From a checkpoint of a small transformer trained on Wikipedia.
Size: 10 layers, MLP 1216 SwiGLU, 24.6M parameters.
Architecture: RMSNorm before each block, rotary positions, no biases in attention or MLP, untied embeddings, normalized queries and keys.
Each number is 128 + 24 x the weight over its row's rms, rounded and kept within 0 to 255. Layers, rows and columns count from 0. Numbers have three digits each. The size before them is the row's rms in percent of the matrix's.

# down: layer 6 MLP down (transposed), 1216x448, rms 0.114, rows 623-653, columns 192-255
# gate: layer 6 MLP gate, 1216x448, rms 0.192, rows 624-654, columns 192-255
# up: layer 6 MLP up, 1216x448, rms 0.204, rows 624-654, columns 192-255
down623 102:151103129119110164136130131115121108136131129152158123140114127148128108124107135148143123105130117146122148094172080100074138158114148164136134129093152127135140135142115130135128166164164129
gate624 102:120113127170185104103122109158131129158121155145126136157089114118127139099105111103124154094148114128091122120115136142139150116157150143123149129173160133169208113137102111185087152137125122
up624 096:107116136107147152111136125172120102116143151137148069099086158118139122094159166128124140141146096119166178164128140141137162142088120127132128156120080143160124177071154107101105155150111164
down624 097:144129149163148123118140139103130163108108131168130098130149133117148108089158137157146107102150081099095146087087130082128089119140112149087127133138097127157138075134115120103117095113175165
gate625 099:119151096148154151136102114150144126098157164123127117100108049116117148149137123124121128120118112138113109116148134162115100141104156119107105117127090155100139071115143104141121077136174146
up625 105:150122131135184167157111105128161118168150104146126111110103123095111142136103158115118113132079132117127112130123139110130103112109151172073153093098098175135118131127153125152144087132145165
down625 098:140092118131188143128115134121122121111126128146130103137142113125099136122110148090165125120097140154132126121119098114100127170135136143106101124161126095130122136152138116113130094127181157
gate626 101:107143105064106128108135122137143163142142141113157105165118140120158162184129094126113081168131135113135149121109151128127128131126139113099082134144146086119105112129165122132144128120144164
up626 099:134176124159107135133100086154152096131126085105129173127140127128098143130097126139098095126153126140161136129129101141105170103092105133112114141110121108121129142127143121118159109081097115
down626 100:091128161142114115176157107125106116115120110121137136155158162134107142143130122120156129161123121129169099180116104116128118091150138132123139138134101094126156146122150119110103104121101113
gate627 100:145102091119107131117126086103166136122132099107119133109117113124117119121118147110134109131115100147115146156132128179135119150126124152143154085105145127124089154108128130136115166114120122
up627 099:150115151147157121189134110147100124130152127158142139124113151118146132123104120125112108117134152120116134107129067076091103124128133184118089175073132116147134113135088125125143109117109073
down627 100:101104140106148155131159121143071077113156127117118153142157145153167107154116131158161152111110131134083145110142135165113157127143136108143129197104127164100113086121135128172129141168118098
gate628 103:131100174160109120141100079155143126126129147136129095124134095126148156118072110124145099131148115131098160128105146169096119111155111118118117157121145121181106138122169118126149125133127158
up628 102:097132120128188081099104146121136156119087111135112095104112123150117167147122117126118123127119116159136118137128123111103133103153090164140075148144134162059126114164113111099128121110102134
down628 100:070150150146177108102150126113142135125119128084120166143108108116121120146112135086104155118136164136154124129131121124132114111131144139142145123102105142136100113114110115073117118105148142
gate629 100:092167153120109113124141126124122131102092109166125116121106122163087139144121127169085169103129124104117113160090115100098127106167134145118131105148141124107123119111146119161174158114141102
up629 099:147111119123127114134143134113154139118182133133120093147120115164089177162151149157113124084128132092119130125090141121099122082140101106160138162182171128113137124128122137139116173116081155
down629 098:126154137139112141157166154133131138076138128117167145112132127159155115058175121144109130111152144132102151125105161109110122145140106149126122119097141182099146122158140147145128146158110148
gate630 104:124126190120130117086139101120121161148122124101108116197102170116172143129143135136130104163146080134133122151128140149140094126106093160149116151140128147136154127160119200113168112168116125
up630 103:109135125215106106141148076101120130107104137149134136151113120171128119140101138091135154134166124117122146157105127105145130125125146074132123148129116092150144120128139102112134136116108149
down630 105:150161167120125106137099108164149143169167150134130124137142084130115120162118129162152133122102148102135127135150131127082167134138119097113128107127117076113133180120202105115111130129120141
gate631 097:141109117106161104127191116138174157111128133087116150157147158149151061174126136195121099092120110148104120075100117172145105108132143143132132110139150118102128159136096132112182143179121159
up631 098:118109115138150134147131148139098126110097132150146115129109103112157083101131129104159122085165111121103130130137163118133123155092107114159138084112149163080124136155138087158135121124096121
down631 099:077141147119115058112124156165156096130153166128130156163115170136122108073151156138141121101136096156140111145121150115094065143106099149133127165119107120109162137105182107119125129132094139
gate632 109:111134105082157136140090142124132122165167099121133139136100169143160092126129162143188134104137112173158136076090094137118085121121129110121158110183123141153149125142107121078103146116181128
up632 115:109132161149098120122122096113083141086123188120102111091147125104105128127111107142110092104164135106130132142112130142130154120111071107104122142161098071101127131125157081153159108148097104
down632 105:120111133130114111095133140140161111120116157137104133113127185145130102129127130111130160137179158109110138118129142125113152157116116133136165104109142150109153100133140132115138111120113126
gate633 104:114093138173099104115114120076134128133121160168064151108114154141141108134134135112142153120095177152120111125130149131097091157058177124111089140132161169146143147156159126098166127148173133
up633 102:107156109086132140098121097097136122128151101100137079119168141107140104151148126086129139136115127128107188110122077099146152158111116121133086128131150150141142095144114143119102143138138132
down633 102:131142138123152170131120151121139098127154112109128129167091116103148141115110134150163102110139125125146183173144093117167146173137117138104118170149146107098099088143135116121121116159180146
gate634 102:142130152122141108139110119114140098108138137093091124154131140112155126086149108103129128106177099119133112122097101140157167101119092156125116160085134136114138125174122120139182127113119137
up634 098:082089140140123122101126113105144108121142095140075131133121149108094094145139123122164133086119162123104121147072115139182122104138132184098140131084140124141106150097180135097168150155115142
down634 101:103090103144141078159145125106130149130140100098137138097143127129126102165145137132121106153093117093119160139142090090162120107090114166141145156102127115149094171127123129103120157113120144
gate635 101:154121125129115105155131099089138125130164182176121160161115151105102129135127117168092109108111101154121118158199199112087124108119079134138129077125113144134166128132144163129123121107130116
up635 101:155173154153117159128132160153147126109166119112135109125130143159131111135126088140134170123145155158128121123136113092159121156116118139125124143138129064118150123094112163127090125113124075
down635 101:110131074149132144099119148119124139106103119076110137121182094133174132173161148127100138129126163152124137124111143095207138091161143138178130141149130114132130111152121147154118140111117113
gate636 099:137076142108134104142136090094122073159135064116156167140109123165147144184187099121159108116130128048137139144130100111115114133122141145163102125130117117150096173174152096129132144120122121
up636 101:123109089116138086121098130122138166141091106162140165137146108130169109128125122138173158120119130185157119163156136135111110095118146061115127145132105174166129130124116164106152142124163099
down636 099:144167086112097131149116113097152135137130104101091139168161132140158114094147102130108108109115112105136162140134104147159111099129127138145126128077129130134126147131116094132144150112155148
gate637 103:109081124116204086123100119105136121122189128121116103133114093089114065090121102138132110167114102158120131139107135098139127110117134109152113144177141127153133114142070116174140122114104157
up637 101:102133135138102096113135082081189125151111143141118145083127152165154188107135150147108075142116158117140130109083136190120108119165106115141084124112116140134085141091111155120156150103097132
down637 101:131153092137134079183127119109139153137113123155136150146141084176115128181123121133114145110139146101150122113104101116119168124130112124123159143133113135174119127114126138127136144170121157
gate638 100:151099128136115114180108129119192139123087150168113158116155153142120098163129125121122140147101099111119140127133125101126111178157127047089142128125133167149159135134134113105151125100132115
up638 100:150118104108138120126149116133150133135132104159121091093118159138123138166092097138160145125145168122114124123126089167123128133171112121155162089104163165184096092140157134124152148123161160
down638 099:161110132131123144146134076142155144118107142128106105145118103163142117173089176126138123151159103105151151120117139173103096116154150111137125169153124127158120087099141113121159111133146137
gate639 097:101114139113125134127137098108135093129118114134134086095166148085125115107152147133122164114094166096095192096148125120119112125085103084119158113124086110155182079147163152118172142135103125
up639 097:090150125118121168107124126122118129134120163122111122111148106136157119160084139159187127102092125154156113101120115125141094131100085122125142111121132098170152127157129111129157156145133106
down639 096:102131155119125093082114086135141121092145126141106157099147081140114090119113135097113108074054140145120116108111151095123151127162157139136136133136141127101110103107121129116112148118108127
gate640 098:154091135170139131133123125121158127146128146129138163099133134112159124150089154165105099104094136149120138149120128124141158118138151125137135128111155135119125112101157154103149107129146120
up640 095:118151108149163168090099132168132126143111129122179162124141150139135116129136112121144141160126124155174153166129131127139102109099130136131124144094131130110159131116150162106123140117103109
down640 100:105103165137149158098120106195175131123133157113113134167148114151075095145140095131093112173104147147140127089121116109145138141101083110140063133183092130112123130120130124122111128123160105
gate641 101:160169126139100109180137127096136151117124152132126151139130110125117109099096173163141152122101119169126099133112091134094129133117147126158151113143152101152098119117150139134117118138127129
up641 103:154129132117114114133147162116142121143102175158128143147141156173110100140125150135123111129137127120175140098159099129091106145118106143113109118117146131149156109145094135109097132177144112
down641 102:123147124112095130127165096126122093128118102152129126151125133120108111136131123119132130099156106186132127144114152149137168196162136081156128156093150140134130131116088094142092107151076104
gate642 101:133094094155119154129186143137182133078101146102101157090121159141157140156149123135142107089135071120120110148116161156110127105131118112112113076110157074134087087123129129172132122128099174
up642 099:106117145119127135086112111137146132097123118140097105133157121088114135104100104182120140085165127127109085141160114138184151135070144138132125176115077101198122144132107123102147125144128128
down642 104:109147124129166095146161162140094153123162130109122161147186088135107161135134117192091120093146082106161091113121168149121129088114124125117134132134119116138130139098168123155144171125121117
gate643 102:135102172123126136145185117121105152120135135115168155120115110098118092163075116123072138131080132103156118147131153128080143128076140134081157172143134164147100094122132139156144126185085112
up643 102:129046138112092117113163160161141145106106170106132134099121095104107088136148125151119118109105168133146119136149134161079147140141136145108149130080131154162118086113140119129154141183115128
down643 101:132106108135105083137128127129125128074126177171122095117103151117151160132110123179113138087086154109142113188089052139090141140126102126122096138094138121169139144138144124118110119137114146
gate644 100:142139128119063118175137116125101122160123158108157126123110140146157094096123138106126163147141126081130146145150169159103111115175135118130160140076136141131086171046124095131120127101104135
up644 098:101114113136131137110157091140138120114175134099074170151093095133116126191165160141117115165172138117071134123123104112151153146137162129143119079134140132132133104127117145127100156209149133
down644 101:140072139121088115104124147141141098148105112106134109149125128176153097166163137107099110129097134124095137140133090099114135096063137133117098103138115106154143147133181152156128160128135145
gate645 103:129146148154147128131188167091140146078159139132100131139112154089144115124139122121098133101114108153086124108130123134151105134188159140093153083094130148129106113141141119125130128132127159
up645 102:136125134134148105098151132123114118112148133099131127191146174128146129125102118101096132110122136142112155070136112161150145160128110122145158122110127184109146137149142133145136139117119132
down645 100:112113157118122129112122123147128103125117137088111152136133144122116113116138095162158143113104114164119113146097155122148141169117121120205140099108129188102121134189182099113138121105090168
gate646 100:124139134122077130121090141116111117095137142104090183124106120115162115140128105195122131148110144110127128127122151158124153159123139128080125141116080154175127131115131156152110115120126156
up646 102:119125139145089125115144124103112134100167117123110142168095150101123104135156097133128152154065095110122135126146144117132128069047137169157119148131115165127145137150145173127143129150120136
down646 099:128140169143092143134159118047107107090126169127115130141136146140124119141117113116174137179124117118140178092151164127139124154079123134148115153133136129114169096107137129109151143106070121
gate647 099:114117058166131130065076110149115133147075148144128118143127167092150112132129129133116130159138111147156118124113100138128145153135120140107142167131156104163131120112113166117151091156156102
up647 100:118157175141119100109162178138139114115110131116156128127159110134133124143142090186139116153084132102164139134140142125111105155141139136129136150072132109130152111112118093128104160141157129
down647 099:145159123132141098142121123103095095107112141138155099132143120095126121123118176147078085112087144134101129097123104138099105127121150154141147123129116113106138145120135105142133161121141128
gate648 101:101165143134095116135121100135146138091100085090114109090097148109151131143137101156112126094159094128101117141107127168142112109155109116120121114149118089181117146104163146145170149155113134
up648 101:136091088136138136158092144157105157096126122128195121136132128110108094110122153100159139101150151128136162116136145090134134141140163170138115157127116153113107150119172121115133123146130168
down648 103:111150144112127126112125159126142114106099119143124120151169090108145105101144172109145119176139107113151132107190106112118111112095101121158121094129157121141172129098128138143106141170170146
gate649 099:119115103132142132103099126115115132096098114090131113147161151111110118093096158119162090110132151133090135111110122139098121155171092130134130105155134152172123095155122105083129140167158137
up649 101:127081122128153132126158119157106169102134144146137115141112083123129142088167163131090146124150138117114107109115110157148137174150134101106121114091151109169119138099139131109148136133147128
down649 100:140131128165125144136118120155118102114136115137100162093103150101142133146128150133123177114063154142127104081145142108125140115153115091155102131130130149101134154167138147113159171120101109
gate650 098:123098089178131144105178090129092148089141099117108129167099137089085142117126138095201097124137123104141118148110144156100156100114151137124134136134150146132115125164120141143120083126108116
up650 096:113180133110073111130133090138156119068164166138137107126118148120145152115097123108121149093170163106130124112171088175089106150130142166149148108128130138102113163136105119091088117145117157
down650 097:100106118192136114145102218149114168119127130147167100125121135098160129124124174132075098135081144117137123110119172112137159145094117110130123113125152119150132157134091139148080166115134143
gate651 099:155122131150108077142150162102139144129109121138085115155130111120123172129151101113066147140109180131137141177107110108127097138175132134134168125167160118150145094122116068141094164117069123
up651 100:137124097118105107132121126119165148085092122142112129127104108099128120112121129134069109104108124128106092163154139110138078127130118125122148108151140121161104104129119121180132150114140125
down651 100:132107087153127072118101118163122140085132144095118087136103067171138126116141119144108136095127117149125115125118102122115139172143102107152160112140160112142099060106147130155128080134079131
gate652 097:106131150130111157126074163114171137103094155127148108097157137110119123108123148154132142106104153128122173135135139106092110147125126131093152134074157151153120117158161128193162105132102118
up652 097:090118118147141145151186150108098115126189177129144112137146122150118125123140095130153135135129115136087120106160149135157145117135091122156102111093169106113140156102106108150092086105128141
down652 095:118099135144141152138139135122160113118146138185159123135179109096143116104165158131122152131115148149144087117162158139160114145159108135104148103135115119079087138096141132116135146110117102
gate653 104:125119152083135157101178122136104132118134144167134093118111109117148134122152152130116147140119077141131115129079153134123153130081147146098159111124115183167124094136126168160139095133149119
up653 103:110124166143120150107129108113097100125149157141108101124082133190152131144156117134142147116121090123095072102159128144151110112129088177128139184112140124152130125139113135102121106162156141
down653 106:110119147119086171139134111085104141163153125141113126135135140155111162130128106087116123143097142153133107120150148125114134149099140125107157110088129143152143172135070086152132111128145151
gate654 102:113097149093126140104155128101139126116185104129110118141089104172128143159148118167152148092121103165136122136098100174104114133126133159113160100171147139135167115101119127170111122141136122
up654 100:082137111133179100129125125163162145077117157126110116142129135116130102122066139136121180114135124096100146093117103121096124124144094111144102133119086142138103128144099128148116189149159132